From a checkpoint of a small transformer trained on Wikipedia.
Size: 12 layers, width 128, 2 heads of 64 (1 for keys and values), MLP 320 SwiGLU, vocabulary 1024, 2.34M parameters.
Architecture: RMSNorm before each block, rotary positions, biases, untied embeddings.
Each number is 128 + 32 x the weight over its row's rms, rounded and kept within 0 to 255. Layers, rows and columns count from 0. Numbers have three digits each. The size before them is the row's rms in percent of the matrix's.

# layer 2 MLP down (transposed), 320x128, rms 0.0558, rows 267-303, columns 0-127
102:150044146139133096101119126110103061094156150150109209150097147152111101186080147130129118110198138114112118116160129128161131141147137115142147096113106123181080124093143141124111123112094197104098108120093137119102151175149111143155104145121114110135133070153162131110131177112145103100122165130203143072129167136230156103103108152139127077129144126123132142192183135052034120093126
109:114075085085120164037209132099076078114074149120132077120118152180143141109127107100089088109132100153105143123147155157106166114160157135087132106145157157118156174130114145177129148127161101107156078086181103156146137132111080093103134149094125114132098133135164057176167115108159075092130123175049104153146139102136176073143166102153124107068130117095103096138094150122162092075120
101:147124145112102097192156152149094184099136158122165153166129095128118143102152156110164159140081097102139111104083199169147096099171126134130176108129127065156133157129089129081119124108111107172162142094171109114133120139090121148114063166057113134101174083102079159141116147209144081165104122117108132095100113141071129148125088097100113101115157086107026128199109126122062113129106
096:111141164149129145124111082083106115098072151125079126160121157134129123122145151137084169096117107132097111124116176127101068141126102097159209160139158088171130165135111109151136141132154133154094167127142114162124121134102070127114115164137120141142097122112128149126081105134182219169110156185087178104114142121101052131223159117144163170129193120131136117061152166061130121053073
098:142160148140108122104086117159120142125127096165147152188128180149162111116072058124090157137047138129132183147172124152083106137084138138133168151135109123161210192149150120201100125127095113139116157092149157180062164171131108136172111159187107079082121146177137128143113124118122113104113145107168168163112206118111100151151082148147159134084134070139127156150095156086157104167094
104:192163091082120174093143151156031191086106129104172155142112071161170128062136155134184150155169128139063140189182146080096149104140106134079116167111120069123091180165135109083176144134168086139143153102130107118143103145145127120153149113111098101116131064127126127096135107114116140123116080124146112135117137161139153111147070100154114169177150090124112128123088108040124178124122
100:146126136093106105152112152123175115099137073092126123074145187095147121108133129102135126111099142169154067129069121177150098160120083132126106110156153164102078100147123099033125112163077074082123123109104171095103128151119140138129125153177105094117182124125083116125178160133111103113128043133135106040141108095125137123094145083118152098159145131054109090197106110075196148112153
097:096164095114110140107134088104156066103122103108122086151146140126118134183143231132123133173095109107157140172125114126159141113116111140117146133190164110146146169099192141056183123132117131099107107148139116137192090182146152151126158139129135148178159100142146097069158166134077215114048121076099141188163090099102168072136113129125136109173171137108104106109080108103173117123138
099:157139093078111150114140128162149105155140173153162130105109113126182134151129118222103108142132144084128191074073122110187058073133147144124168104158115163142099145156131135161186138136131131154179101103220120136112101096108161107151180159158147105120106106092130187175126112145132181106117165037120087160158098188112137123201123113122147116093170133128136142132156138145171107127164
109:128157153148168114131102167181153087068125134134109115093126133166061131200125130153095149136117114123076084135098135190145135113123108177124095138140102208121112163151143113178146162063137084085172129126186120165094112128132109193105130123149123135109095092147183152141121113130159146149127126127136173137138087130130167094091039121147159117147066157213178106137154102124159178100191
089:136116115113099133169100149142088117146092182136123176112103091046115127100135110147086195106048088088127188049125175129113139191152128136088102166141119120128130133148113129127114111121127121140099134098104123178132055161159139162100148126113117177157114088118080063097135046129132119088153080071095148126120175181094108164163095094116110090118126130158130152125203152105157127119174
092:074120142202110139061149097147214166149127150099104136152115140113125120119125154091147117094114112196071115162124094120072118106114119060164164147146101100131099146136215158176135100115171165162100163125140096105094173146133081109134155053163104090090092096119175118142112116089111161109105099172119114141150118153114134162089109217145141106155096157114127121127139161058129173128115
110:115113087096121110064112115140095105130161097082093087139106108135107092185102068163183164152131153176077152140137113119145127074134136129139168113152112062135142144187171109178149124137051120117180118124142140149125111083186108072076124173143167146082114154126077156120095114128144020105183133120124166141122134115093118102120100064107124130096137059160148130096147152160162121141089
098:093125152136117143209128107156091093157134155154162206119164115119157168105132153129167155148045146147188102099171151111143165217099075105128090183114163165186130131143140137109088132147136139120093173118122187148146096098105109186083141100141080102084078148142182122133092121090139178063118151131142121096128146108161076129125160097119154129126159142096054096166142121130110117107139
097:126171089120128116133134172151101170179144130131091134128054146135155108116144141099126080124148118181084164122078096160138130118152156139110115150118146094086117103071095110159132146185155053166200083099119101160167123098143162172174130151148154109098150096138129146115076135087137122133149134181130048127094128132150142139118152205145161174121110131135156123056097138103181124227179
094:169148148123138116130126085140122117150123103070077149183087098106148140185167064148123113158084128178152135155112132104111071135133155141124158109168088160113094166043137102126132090117130129149140150044116114090102117118103107152190105121160055131187157071154122153174119097099119156104120161141115097141111129164113166109105082156157137088091190177160110117161120071070096073083127
084:136105121112104090075111094156119147130150141157159090147192180152169158109075141150166091175072143178064149141126199119185175168135122117059171113196122150168127109158177118152089123161131154109112113108156142153155110156124114102067091117124199103121101069101146138103089153149190132147127145141069105118127124131113112102104130108143127132113082137109152164091078141056081145178111
104:065086113166106135105076145168112119137110165173128136098149092155143147133107137083160133107105156107141186235136110147113136099117150108109097105158060071147084132133137145137123179182163157116146137150128144136098142101122147130138119127097130114141070111198128112147100146101159093055104124099127159108140109046228111104136164159160126162158128070086100099084121107166088092097102
106:092118104149114145097140115167139074159149079141082102075096159132153096064108184146095197112194123080126098107110108138134137121070131088118132117164124179135074201088127136153125101140145172149065156115094143144138127162146135099132097128202118079144065130112162146125187075104155135148140082110087123139133115117071147131057089076100126111085141110150088188096108141111132090116100
097:100154097178108159086102196207184138099103108137153134121133062119126136153124160133101125139102130102126107172166131076149112187200100153134094128104116052134110109130132109080201117139146151153086099144090135137119164145092096144186206115092077119113156071136101155154119184136115131122102141093051154155109129161067130154149135068123121108122123124136106086065145135108124147119172
089:137122121100140119171097156230129170161116109135133151126120155109153098170128177118160146113134109091064169200079192123147132161161120037080080123126113126131109166142123132116162121143103137128121098158148122176104084145130118144162101101150121167102077089064152183110131090077145158092125104143114078125102080100101121134123139112118112134158191152098084181112068097071157130179106
099:149066120198138164142140152155122146119171082184100124106129145123112118174091157124072068130171134127141110084147184127159091131105163150095054137144172157169158138136128168159109163188106167144144173118163130157121115119142144138069168109118138088128076130150159185165147148134151119121146128109101114080163192128121135198080213192122129126090158147166115104141144163145141168151187
094:080126084136117149170125144103123121163128159141131068133119142164127130131146112082159061196174124216061135094147116140175078142165178111071174172169102161128132120076100149156122137148114098105096126113082171187101085064127159137131181078162126113137119103132164113129087111188160057162126123134092150140165139135168113136116127137152141142160084116127186125163094082106107164086154
092:152152124128115107148102135197100164074222154169117134109127154174159110137149106090099168097149151053164109114133131138129159082169100175134145089106128124089150113115168092099181178085145110145174103123135097120156162193136094227107098130122111147117163114102099089092114116163130112056157150165133147143202120133141101130158165106108116105105109182071097122131093171117183139134135
107:096099143124145188103139110175139103097120158138146099137150102086104144130155144155145147151093159157143125128153145079107156165085072154104107113133107097132142154056092135115184192150119156124157114121183140084084113134154152143063127088108159184070104118114156081155157118135094113112058131088099133132122095086106170127159054107141091066142147074080116117166079102185069168097171
096:133188094135092130132121123092150172192112136125204140113110139158218186154116129124126142126105109157098138137161159129116144170101075099150132121171075108168135086110140127036142130151108104140132101172122140062088084138070199148098088158169136128140085111132108112150125124097147070146095122145112094103123146171144086159162144159125172180166157150102145125118117118087166108171042
104:169171115131149167186116148138105145150164132092110132123119153146133098139175158084046106154101093126107121109136133129145146141094065076131091139116117080151164116130083117107119166177132155143076155136073115183163136155083132134135112162141150180083116141113063097120094105073124066145122108132117120118118147190217135192182154087114165134128091126118141141166139136117102127079234
096:098126119148094101171113132128124082163131116167115105094139091146123128097141121114130154179156098152116165124139118154215162176117171108140180193138122169129119092055155138099118150162111183118114132143129138042077158097096137109133064141144147106152088117169092127167097101237109057185142127153153175158137121145107140125146122125085156135146109195134158139083070110115135173155117
106:150088139152138076096141112199137127097120218165160130074139064167086139076127179136109094148102164181208111074154128159110149101190107116148128109140162078158083084141171122115187080168114119106123141141128134140124114120175107126172146158097119115146145080114112145067146098125140224181134119156103151171142139155162102160129142163148124121122169137147125148142140080099098129091093
101:134148165164123118148145079093095127150096099123095104110125107134108154143109133038107163136142152149039149115068134120134148094115109206089150135147100145126147106142153087142129140089177144150186134122147146106130073173136149119132105112065156139172146161149185131157112168203105156128165166140048072135098151101113115122160097148130129151058086106081150112133084136129097207119077
095:124141176111122129190068134076127099053140167109122123117188103134049086158126136137148164123122120154157123077195127127084129113082169127083153115137079124137113113102109112173173170153205134135101211117135151132069131058101130157117138112133119151107169080096142119099126122165122195146117089159107148105143163097201127118149168081135153102124122065103153108123118118087159087135135
092:124121101181069123106176121056106182163134178095137055123166126115114214126087141115148135126104169124106103109132097191105092083134177115102189152132112126150181101142190131217162121054152123094141133192162117117158105101135082109143113082117164143141127154124099118097120108143112117137182126140139137126071167156093135155101112104108140066126150165105096155108139148145177164095111
100:116163184153157123129093159100159148166117120129098072135106206153129124160109138120151157147075129110107101137177234091142158149130115116096126181165113157105097143117129107106188152155099131067099116152123095080094087167122092144141112165119156114123121165121124110155090070144165075157115108090127126066108139147225145084123104100135169151165152123115071166099114159120129156050106
092:175128118128142157116141082120126091104138104144069099084112100147101136219083104149140106145088114147097109167145162126139115159116062107195213120091131100159142121107123137117193165095093143157110168120169073135113154119157173101165110157114161112128100127144104063147118106175128070139108122074057119165055127094079088148194106095097107156166161111156095094117109120096148134136129
106:125120147190128097138049132115123082139108105120106131157143150106163120122082175099166123123144100137151112118175146181117088163141103092089162129150094186121043147107147172162140104135136139118189105123093126174089125141143120120106090128132170120230155143105161096180121092196129130078193142218118104115159168145099141141101073100126107166127130106131162116160118119170166114150067
112:145145108106104154156143125125106120121159117104113090078079174101111141126118112094098192112174141117092115137131101154097153149127139119093160138126165171137081100128219143123155125186118100146133168136073153125127095084108177175128171097118148123152150126120115196155165127147173069165149138075091144087156107124108114077054167100134062090086149136127204090087114142186075099089168
104:111084117120150157138168089085143155178163178142112108190131111149120126088121091115135181141094106146171139125143112118104108129072112176115156137099114123113090116133198113158135130106157054120124175148101140103137094140159184154147173125061146123128167150082206124144079116120106076119135164077116185158131123077026124125119111116129119113193094167152092166139089158131184172144159
# layer 2 MLP gate, 320x128, rms 0.115, rows 268-303, columns 0-127
115:139145156131162123162087112163176148115147138154173160101142134083098141128144130105199174150129112123192121158115093110165092144130052117131153124157054137086101072145167112059134139145090159121156184121088153135139133128137138122172135101162144165130196124119120132103113114142103198166162123088210087074119132098076129176094132109093170130206128163168171139091154100108110167145152
102:124127091145126146145161140161162140140128102103064179077179117066140175126143020076097086110215150172088128153111111112142116174146164122133172115115144136086121127107133097127156155130163137147113081113120116135161130146131161103126105089146110130103146163080169088112134102089084129111216137188128140098124183117164103082135131171109100181143189105171099179078138115121106099135097
097:182136097112091196110116134138145136100130207141148113120173125097111112123135099140227153097112124101178105129166059125144119119167164092140193065099130149129128066115131109180097165138177096158162148123100065103108131137133169152122121103113084063078176140127144155174175190150142079117110134142149080160136156109153177109151139105127120093110101110146108157124175109091092165135181
104:133081101082070112108143143090084075118139148090071086146195154132129070097155143108158155148149177113137046064131179153132156135094108127098105081088128133132070055096134109138133111151182093136119150204129099126105061125195108081066141090123118149072143122133151117104150166132118115116115155124104132121123104102175146081156113144114132157135099133103103146158138052153160167116115
101:135106179072121183159102146142080099160073205142154112100149121131162111101173172083162139191083117139102140135149109135168126112111169191093069133127091130109167132164129201087130188179120161142083127096120146135081079161090141174133160151165082155103135126090153123121119114108117115073127083150143155105097150139088196168088107160125141119161106155154078095092136150076124152115161
098:135162097152150160149126073165166103127057129147111147114169168096116102128166140071155123144125127111096156118107122136110097120127112086109102161154146136151110160107114081130131132123092119074091134082174182075077107099122107103227115226112117164126052125114147161135124132190103107177122131199168124157124163085138119173164157154128114116096097133115087055091135119085174094142142
088:129118142138099097087121128156123170090118090091147150134077154168112163140113071060148162117153215076139125101073178111153105058101186098136169121143121167159135124169122120123164108138104161112120133105122073074154104162154112125158066104141120200099175179110098129144089139148129118067108193148123130120100168129093134113161122165129148101129129129086194147165146059175150110149091
102:148137143123158138067109110103183141108106127137172092126122160148127093110149163162138147126148115141081188073089175114187081137126156138174166085121159153137057153138117110129136117115151179113196147096177143129112110154052115140167159186166152140163083029152113126170087102161081173151154173082133115163120093156116155121171120174112164167121136138168133088135133122181154088116143
101:104117119126080122154170119129092157140131153141121090182170091131151129124121093074110103152157176161106117111120125168155080149193071096119149159156144087122125090105106112087142130201120154191120084113124128114149179103176183096162118130143078118133125130100091131121177157065165093074149111159170072117133136079158164211153178175129068118101174120087123158127098147160158079133095
090:132148112098076130154130150208133079074154122124142151061195139111132156092171083116092132104053058067156130122104103166085130053146150126106125149096127138097096088136114115152114060146113072105098084123132167139153098122187148109105130121115105141099095105104136116122144080135145077085110116122116152159126210201117120117132100091126104104126117113084064092150099166144126153104162
097:157198128097140109117149106151107183122084161115155105111140149162035132129125193111133067126082072064162185133066113104120121129164140165085121120164135061083167134130152136109097154147121189140125100137145114146144142102118108135173142182139060097147077137127164156123119157143187126088107078169147093108130126145138137141089130122149168107051169094124154178132145089145178107168105
109:132125069073097123083132148143154110104126129157141178094141174097182119139106117161123118129128097136146132134215119161167121180153069095198118082175191119169127135123148144118104123132114117156134163103086193155094159136079097124167142127174167146140172161064122075100152098157129090091181158145135188132116140181103135100146138086108138181084124155133113120107163144123072053164147
097:107129128163135191180092139131187116162105082118161132046136143137101142130089165113129153133047123143122124135175067132090105136173091144151062139156147119153130167199157125141150179085058090156114123079135079074114119117098104138168140109163179189160124082066036119134130118174135130099144141142147126157114107169109194146113162105151129129119106145135128140166131111097144096143148
090:170090125069108181173115150140145147115100148147160122135131171135166100113148094163135141081082130166141106126208139163152114134103056151139083054107155162144102191091175144100149122150090149133105138100134144130139127105108071129087169129100097155155086151154120155130186141115154095142139091095143175146145168125086135122137201105103082104102120138103057183172169114129068096064159
098:123121188180125104130166122153165118069054073171122133083073141122116162097169116149153161084089172093083165175107112074088178092167127147104129094139137168087122187128109116154083150121129085093109106101109112110139091122102092148112120121131077178205107142161100147190099104092112110109157118110130089085112124140088167124164121126125138157093155166097081133139161068066129078115130
093:122092200126199122080131117144133165069153113092110132131178140168095107140155123126088101207179131164145160130102134056160116111075110139142116156111105110154070102186129120098117161107166076125169155100138143095038154122147150170086052138114141140153104149149099132083086124118173112137102143159167162114099169115106093091105144104217102120115111131139158167157108147163104113122108
099:080117067123142135095137077211158098131108107138225093117101175114133159131122134173063141076089156148134143161068098127094131136089132188140065128087088137105163133088133165152097139126146092131084132189094118138130153087080113144127106152171132102113077091117133114162151112135156114140114133174107182120164182134141115128068124161190100113152119129069087099084147108091083111120113
099:137147104099135104129114150123187212111146122142179113172125106133094130124130094097144151175058187077127155164108107104141102108149104116100147138096189134153159106186163081085081106145122097099122136117149111125115120105122142113156123111099101109107173093106140097150069102088134091101108189163158160097143141145111219121146173111131072112103123119055187117178139094135151139143225
094:111158115123136119126144073094090126105137181142126140111071201106163116118104101139114121072137178113101121133080126078082082118180147116210123135138123191133129167091122131185095179106095194101137157081186161115086163165116171146115120133144153128129158090108133154147123117114124123161109148172181117077138133091160156130139122122152142148076122109095138147220139172064091050149132
087:136156149162112149082179104087113150100101124116141145146135105148092145108190106123151091081078092057118129121143098172102143132148181155147113090139133149074044161153147189125123084162162156128108130102081132127102164135128124131085155184123191086140112077109144155133087073149130099086073129147100165128148190144163110099095137119136142159138039120102137117113145178209074146108109
098:178149038121100174088122175166121084133107118149126148165073173136086093079135143176108124082059142111123149170200103108168166186180149112122162070111198142158093135146100140173101168134198154122172110153149101137130112133142084077134125136135127113112119124111148117156157144139152094116197158168107156137133168112135094111133199110119106108102146100094094150137144134119061127101166
104:046071100097141155153171129165159165219118115102204121137149108142155178186200132105169146166156103112116122089175109131110113112093168088141070164120168095128169088122095136138131116095137111072086150183122121171173163080140085177128117132149100128119148134129133078078104092119162191144096152111127104125115095120127155126089115182179127126122099168113113090150111119135178155126153
089:141148147108092108111088156127145166130187111167149165121168101110149120132112139150108220126101147132133087092169113121130109087198124139115160088079144138137142078120139128141140105118176126079131085152131086088118162165103164209096130057095148145117127120076060066104102174198125147076129140111125090096170161132112109149111134067142129108124155184109162070123091150095164132131191
090:076125120171132174089125069123134104115142206183145152179142114109066110130167132143131149146095127133137094110128127111125203183140108113131071097086115147144095144095139137107212147184102100124083149131135129038092116131160103148088130104131115178114072090102134093148148106136135125169122158108105131165135125081053148140121046134130124086132145175113082125141106185178078130106150
111:107164128176174075092122125112124112132134075104171128128120129168135106140074139068094102076165150171117072163177092079107125127099150120145096163165083133163111144164141164112165140088145150055147120111169126135147140123055166148148139116139120139129159106139081168126086106213090135147129134081122126115088108150089122146081117121141111236152170159140131056097137198136117122129093
106:159101104105165141086102096110115120138146110157105103130114141118138108131085143106146149121119126161128127100157101129113127136194174177151118083158113119119091141140157161133136132070131150059161074115158186057021154117112135145175146132115084113154207074110172136126149135170167199078143116132123121145139077122142151107093120125128089164103133185110080081148132087204116168157068
100:156087111142103122190109151144122126153107177195112165115152087123187144121126122136129121143130115166093182101161119111164179149140154112172166157155088113134134124079169159083107096116198151173108145082134166080053121140095188088136046147113111113180120116161120114128176143151077064137068116149120179110095076146164113128152135139099165137111114197116133091116062131135139122167120
105:161171126105121088184144120101105108163137173098126121107107098138117078080113102110108173115132142193106096085164164097081128098158146102106056138028095132115131103143122107129118139103187098077098139036096155123144105128169127147177154105147154168065148134135101167165129154129131220101109141097157148140049150124129133159100134122144092091102117119152136151139135089134191156169128
098:151174105128115110078118081130133185110111150186147125119153063075149092126139131173113092151187195124150111213125181136133071132146121175105143152169123127153191083159150082143092132113179069114169102192096122180119126132185153123099103123103096122143172112118121094128128102101120103144155103074106111188078092135175140108172138153085149164086164128100133111141163152157077144138126
089:133122163107121098108119120209171137101115124172131162094112137126191110131150142111083076120134134182083150143159159111141134151109142139111135160131110148120126159120157174108152137109091081159115137110131139117151009149178098145156137175092139093136163117129055147117136091135104088161157168116154122126086173110140098105088129174097044164073165144182105124196144161157156165181071
097:135109094133187057091156116133085148099178129102110107145095201130120087122173148139115099081163081108171153076141158126099130141126107138189096104122160168138075141151098162150046119170080097130108148074093143074072150119146135135147162123157131115122184108158176179128100110135138188114118122110124154117154107131128072109144062096111111168162118103149163157126071129165097077095071
099:132168163084145147122083144089192177115106140133147096132115159126088158116193160098077185087093186152137079098156136035092150114143101133166137110105131146127126148185118086162147188119139108126184099109156077092187068149117150069148117070139123149161139052113087129142120089142121196178114132123118124159175139155113138127075137104119158179128126123168140175141161112128119141117118
110:098146102159110142126160106105147159134090135099099094151169122079144113136155122197118137111164125078141161150143096075145112142186114091096108111110131125171113061160125215132080127135173089200148104124144178127109185168150068129160153160111181066126124115125181204089144085103105132118089123187123136143130151113193128139139171131137165066107077157086111129129141146142139139061124
109:117127142130061149142128096159131134129123123179078159173133135107115115141110179126086064125085154166118111138148101173094131127216127170111128093108071118160152139163103140136062061169100128129086100158162146130057120139127093094130193143148104155132140108107119120145191146162158113088161162195155157091154125143125120174101112131173042164090067131165088141134122153122159074129094
116:081116183120118149164054115077129102108140152072113164128158137089144128100090133093141088131140108117123100137116167081121127132108150149110094127099147152100115148111104090073155059071128171147166148135111108104117187210151072166118054149103147124135141142117164071135084112126090157136092141150154157176098204095110125166132110163156201089121107142112094122145059176110168162158141
101:146124101144119170139178074138132105125149145092101115171124106095126143181117178068142054078160101117138181148212106126148089152154142139127112118137102107124114165111108126107092134142153162235171134158137132117092092134166070138092189158159107119123113146076077103098134056101093159158136116126091173123089142155104120126188144118135084147125080149186134123081074117153143143150082
# layer 2 MLP up, 320x128, rms 0.115, rows 268-303, columns 0-127
108:130146084139140154093178162133093107162088121052150095127162158216125116139092103099142134129124122170121156116159145195155062085128129158090120151193094143163110092039095067152143142135163128126089093079126127155132082124124121127122075122125155152143163128119123145149124136087207144107157134159144159086103152105138105130124159141086036102123204149114135099103166116106152171107156
100:100161137093131161118170092114120088184130128144090070163159122104135128134127108123057052116184147179081110135149100110141113179130112137138093090114167102111070077075130157112130103198163158099106138127131111097115144147147162117113145138162099159134126127140133136083081084104115143116099175216137149113151175075163136099119173170146132176157062126191138150047114149141108107073123
104:116130100121154120198113069024106107046058094158130116159102153122104119115105107112139120099140105070110121116123137197114104114084112160163166134136126063142117196124101094157154140149109160164107159151090146105144130127104082167127124140172085160116124135150105187144130131119178157157134126185130158143112116122106053090187117122165177167119180097167122156078109145109142102076117
098:105125150176174133092080113165166150108140061180136129112140097117134129177091113154117094126107104135136140089107106058156131085116125162171201228164171141117148169100118112121074170069113170086087140049124127175110111164136157170195104112129201095177100117143127146155148093138136134103135077126161122109071123119166122119083135121134092133130194116106165148146143137112115121157125
104:164142099153129180100144121138155091104169110086146167114153107117124134046093090120147086089139162151093082096137159032137136173129137146115152094157165143116128124127105141163083152097158086075127146165148062154200093120163102079075155147132141133138126090170174159146123094147105114207134087131128058182143198137150098153128102134093093138174130141075128127159153111111123163127165
103:161145145160117075151166125180109146138119125147114169134093131154163095196111123136125173115138146113116127157166130154157113168137131074151153118173080173179105121123153108157154136125104131133141143098161099131150055094118117089121159166082129135129097097158145093144114082185108146143088156128067144113208173090107096119088126048110134232148122089170146209139153098075080114109123
092:093120051130106129109137143174153141160067069142121114132119118163183103189136128183165193141191109074145144105157153089184146137147179149153135121107091098139131134170114148151105101189181158176160139119139083145071206152085179146153161141131160080146089126137119115119129122124197125179161131150131129141130163099198117084099099133135158133082083126081131124134076104125122128093146
095:086142137120113140091109110132165158114109092141189190083114088124161190111150137145142189122126152156158118088113096116137058089099174133147130114120158142106089130109074169224155088117158123057139177105155134188103097133130141169180133164153138109143114073084123097143059142096129190138116152109135088179068133160101117136168134134146133107162112110060158112094148146136095146075132
100:140140175162106157160139117115135111178098154124138155115068146190073115101135142135148179096076166161095131209150124083100150168132130218157127115102125125124076202142091206138168139117111093101158156131117123105121032139152162121120118155095111124147133090159053122148102116144161123187125118063112161131126137163100103092084125116159135131124154126158092121161199124097099104145123
090:094092130142134134176103107124104092136133180059164094156074103096091092080169134062115165151061105152078137094173194174129154137172100125123129122136120177148141137167109094112141149081161106140055138090111080149144044155145142155171134083126129217131150120133114115155135153100109117121151128108141180140179171171081163137172118142107087134132124206127112147126138147113145152120160
096:143118165111124201146144090099176137133041146121116106145162114151073094148129148098156169144091119151205100111092195137118103111151140124102154182109091112127186072091149080195088120127099110117112160142081171177162132153125116135078136147086088135087110126128139171086162082157172146097078129162137109083075172142151137159146164121142141130108070128109160165116098053119140130147104
112:116126165153148109132118078116126149108083102118200116174153085125103143154147183094180172140136094113145109166080155070091128164053180136102136192100124138089136138106164108124151138150121151069123102137187080138148082133160134094087101134163072165092122088119191173130093136098097175113108129116127123133134088126132075135094102133170200071144116171162144175135149162101092181150157
099:067105113118088135136124170180162114092136130163083152109116173107099112081125112131104075120142157085118063072176140211109139135108139118133083120177124145117138141136195185167134167078111166114137142146104156069187143076127099127091156135139092140109168168152075116157149081162115132128067214122096172087124131127107148090148082136142142148135147173089087091123153146145148087158156
098:088172134203150164102078076088059157161137135132122168088098113135117097129131119111148093192172113137170133178090132096111081106152172107138125102158175095133073169140095170117136090104164101148168109110085161180117123163087159148211104123100098122153100166114151159106144051117105134162163106090154109120094082111173084122111095116181130145130090158140141114179102099127170092154119
095:091118131176118137169075152118183150122172149152115165127203190125151117110169104136124148158179107080161110129168123131084175150105116111127082161039074163107133106146151084085090117107121082127086127180139178111112187189074104171109159154166119182121124158101154160119140143147172098122117124136099151127092084111151164137149083131150154117094106141116088189130140111098137062183109
087:130158158123184140169092117073127186154078142071183154141108159079151150105088093147086123111120068112121099119158154109113157109112134145178083104159096135122165164156091062070121149152153167066130142138174172145117110110135145099165121157053146196099148142136101123162150189112113170167231172094134158115114134090110121104138103069179133150137160109136110150127132110152140149127144
096:080081099140098127180133132091141104141154149135177145099211124143092124135103155132140151103098076135154129130138112144095141132087114148145137141177088118116121151156166138109108121152095079139100168140118158120136104208080064090130136080095124164051116142156061145091128083160130113113114127114152107105143136209123129143066077206124198109139053094176095117118126095122096104078133
096:100103062096162097126061143140113120161074111109077163108110136123169147140093152133116069159150087116121080050126136131181145121102162080080169125147074119177106123077141139104119130097124173150085113162115147143117159155093145168076114172172063130151117123136140157206125117130118097112138104080093100079131064093094072155112129121160092133117138077138083130110089091092104063118123
102:145104098103105113172130093162089122117109144145111129129143132130149140123211047167058093156182106117155171118124144151106141095102088129115165193151168148161158160115138139120103095078172102124174205154176131162113177098091172088112079173151081094090114171117076098123115092132122144095155066095134137124120076121114136155104179172149179102124099140113137193153134088129136149153169
090:118109111111190127093114139152116158127108133121160128081093186154108124111151089067125112174137109107192162120133143106153164133133108130100114162170127114125166105114110065181059149081139075170121130123142120190124073084138131106152118108099032139125142172153131090136155204116158152148203135125163121089130124129087079139155068137194081146061147158135135137123173067114147133139149
099:126118185176192159119126172146166132121119114096110162107075113171082182213146141085111136155099191142142184122150103097166178154156130142152074125143135141093134157152120077058097140108090092120139148113102044158169191167181133140106180096085117078157102121114092148140138087117174163127154103102141082118096116127145156191130115156115130127111155135120164123127141070174139143097122
098:095124045085126116195145151162127169165124103140133120175146153131119190150083131091200104137136147142085157111130116105167063107131159104123128183149118170088150133171081148134148114092094075086129143174084229154106124087113156158148150141137118140143139142162172077136122191032165130151090140093108122096148115155092096112158120107138135170120117122128153076174120088136148128102138
091:138169128086124192200149121202136092149150124143114094134145174171104102123141122137137180138098133138149148149178193201071162131179113071146113076188066093105192149143141126187068154147124119112134128172161092114111161145108102148105116144132098170111160085093079091110131147105121128073132134121120168118095156120101119093152171137113113043137109176106086128155141135117148156156102
083:085154132138090147126162140142114128123085187105178110113179139120054137098076178108153089140107113135121128099093047102095099174107159151118074201144150140144130136162089112152154171171168142097075106111171110076089145111105108121099177150117169117126110110112078042169125110100128121081111127128137091124171175164042132151110131122149102138129084150119161122164128153187097181115129
103:102147181095121162177135165133124103180145201169111111103206128108156167122170138170145111144102095166146100096133183163120133126114100128129098142101105153056187105074166113096093154126127052191132164118126129153096132080132081070146099149074113157179107136146130100119164144110130149067138120135133144144149138138137124085144126110102155054128146117056126159136123057147171071156120
108:070098087150169145114065181095090071131145169108161143161073143168096109103077140118119160135139104206180169129118138137191157123124097177162097127168157170127141147159149139148126144071106109153131109110169108119129109103130101130159117122148125096155137122158108127135198161117128163136100131107101133171200102121110114155153117109148132169110131092113132220106166193135194133199067
094:144125183164173172159100131109122076130144134190119186159164201100182108137160098144111094142091101186121124100143088162108140094164115097180103113193134164124180152148130062101122180100157095097100174095123113128147080177134114084159143100145116144155069093156102103092137129113151107154089089124110162051123116130100133137106112187134173121124167114206108083131114153121140134093165
107:101101149140105161112158122157186140189125196113149188103114128127095100118178135196111169210102146132155109138122120120085134149114078111134130123106107053120095050207087083099104105176124113099105138119103129103113104115130101161190096136120144122143113147106090150105122142156139150137110110161193096156131136177038139118184139112160089129094153186109065102110122144099091130125159
104:133097078150126133109140135128131100126099155136097083129063173121185077161099101121203139092088122083147135112134124166139132181141089147132096149105140107126118129105133143124114116102093158081110125052118133076101124125096151086129173124108138072114165124168126161083101093147118129137122099176121184092187129064123121199139112160119132222155134201140167136047111161182121106088128
101:159117193126215088095127098159139110151132150183090135131105097138222120146140100139117110135159155177073160164105140086130100183149076177108151177160098114153163117120153144098127102086150110175167145094131125143156102102123114173181106109141175115145095131119090129098067135136072120123152159121128135091092141125135120135083121189162067190100174205148133179158170152132130132147138
102:120053137091145145137178142137146146107118172168103160090162096125115120094163136108140113195166159126124097100067144094094129110134119100129157137112193111109148062119133116142116078134141111081151119140152059106190143180153107187105100097109172162136151168122158131194125109150174053121094127181119084110074181101155177180126123131122163097131138155124057088181092132129116150088134
105:153080132090110059150156147179103071146171122093115097108087123118164105145108121159163095148201099132129143117102112180171143125101097194117077098123144168173129095111154178093091172157137214096133184120190136149071115134125130107101160101109080084094154118104118069151150175109148151102160097130175142112092097103191120112133128143129156144130120114117068065099126130132080145110090
100:084103141136148117138088126140144147121156062116165151132071116110117116107122136072156159141152130150035086112123174203096145149100168135177069143180151138099150176202160125171157166099076142112115120146107097130175116149121166113154103084116105180115175095080136087168106113096133149130161141111117095137141087066097130170104099120169139186148182101168182107120111161166126098124086
109:173112124146112047128056075127068148104086156117106136142159168132164142043146113093105104134144146154110090152125184145069142178141123169107180173121050107161114128097148125133077120147113126107106110147156146102134140119158083171108132148146079186160119109097123128167089120134112076114135127153091145093202127159181140145151094161142103142079098120094083153158050148150084104128116
111:107125140147107112108109139052138116093145124117097149166153112091158125128113157104135070096075121131120207084140176076176075112103097194140097162120143159111106140112085149113109109114137122100133146184145114136074168157105020114118131141131123094111074109152101083101173140101094174141113064184118137147161160105112134161150090103131167150199105130166040151143112147091153132141122
103:120121188075125114165069161137109142129158194147133142128119159137092159144104165084159129158087147110102151122138090122134147138162145145047174126125065114118152183151084095098181157116109103101141076187143107125089116118132101162049050122173101175129121126050082098102163133127130160163119153117091164104155176159136101139075140090187121156079117154132123106136119156161085115143088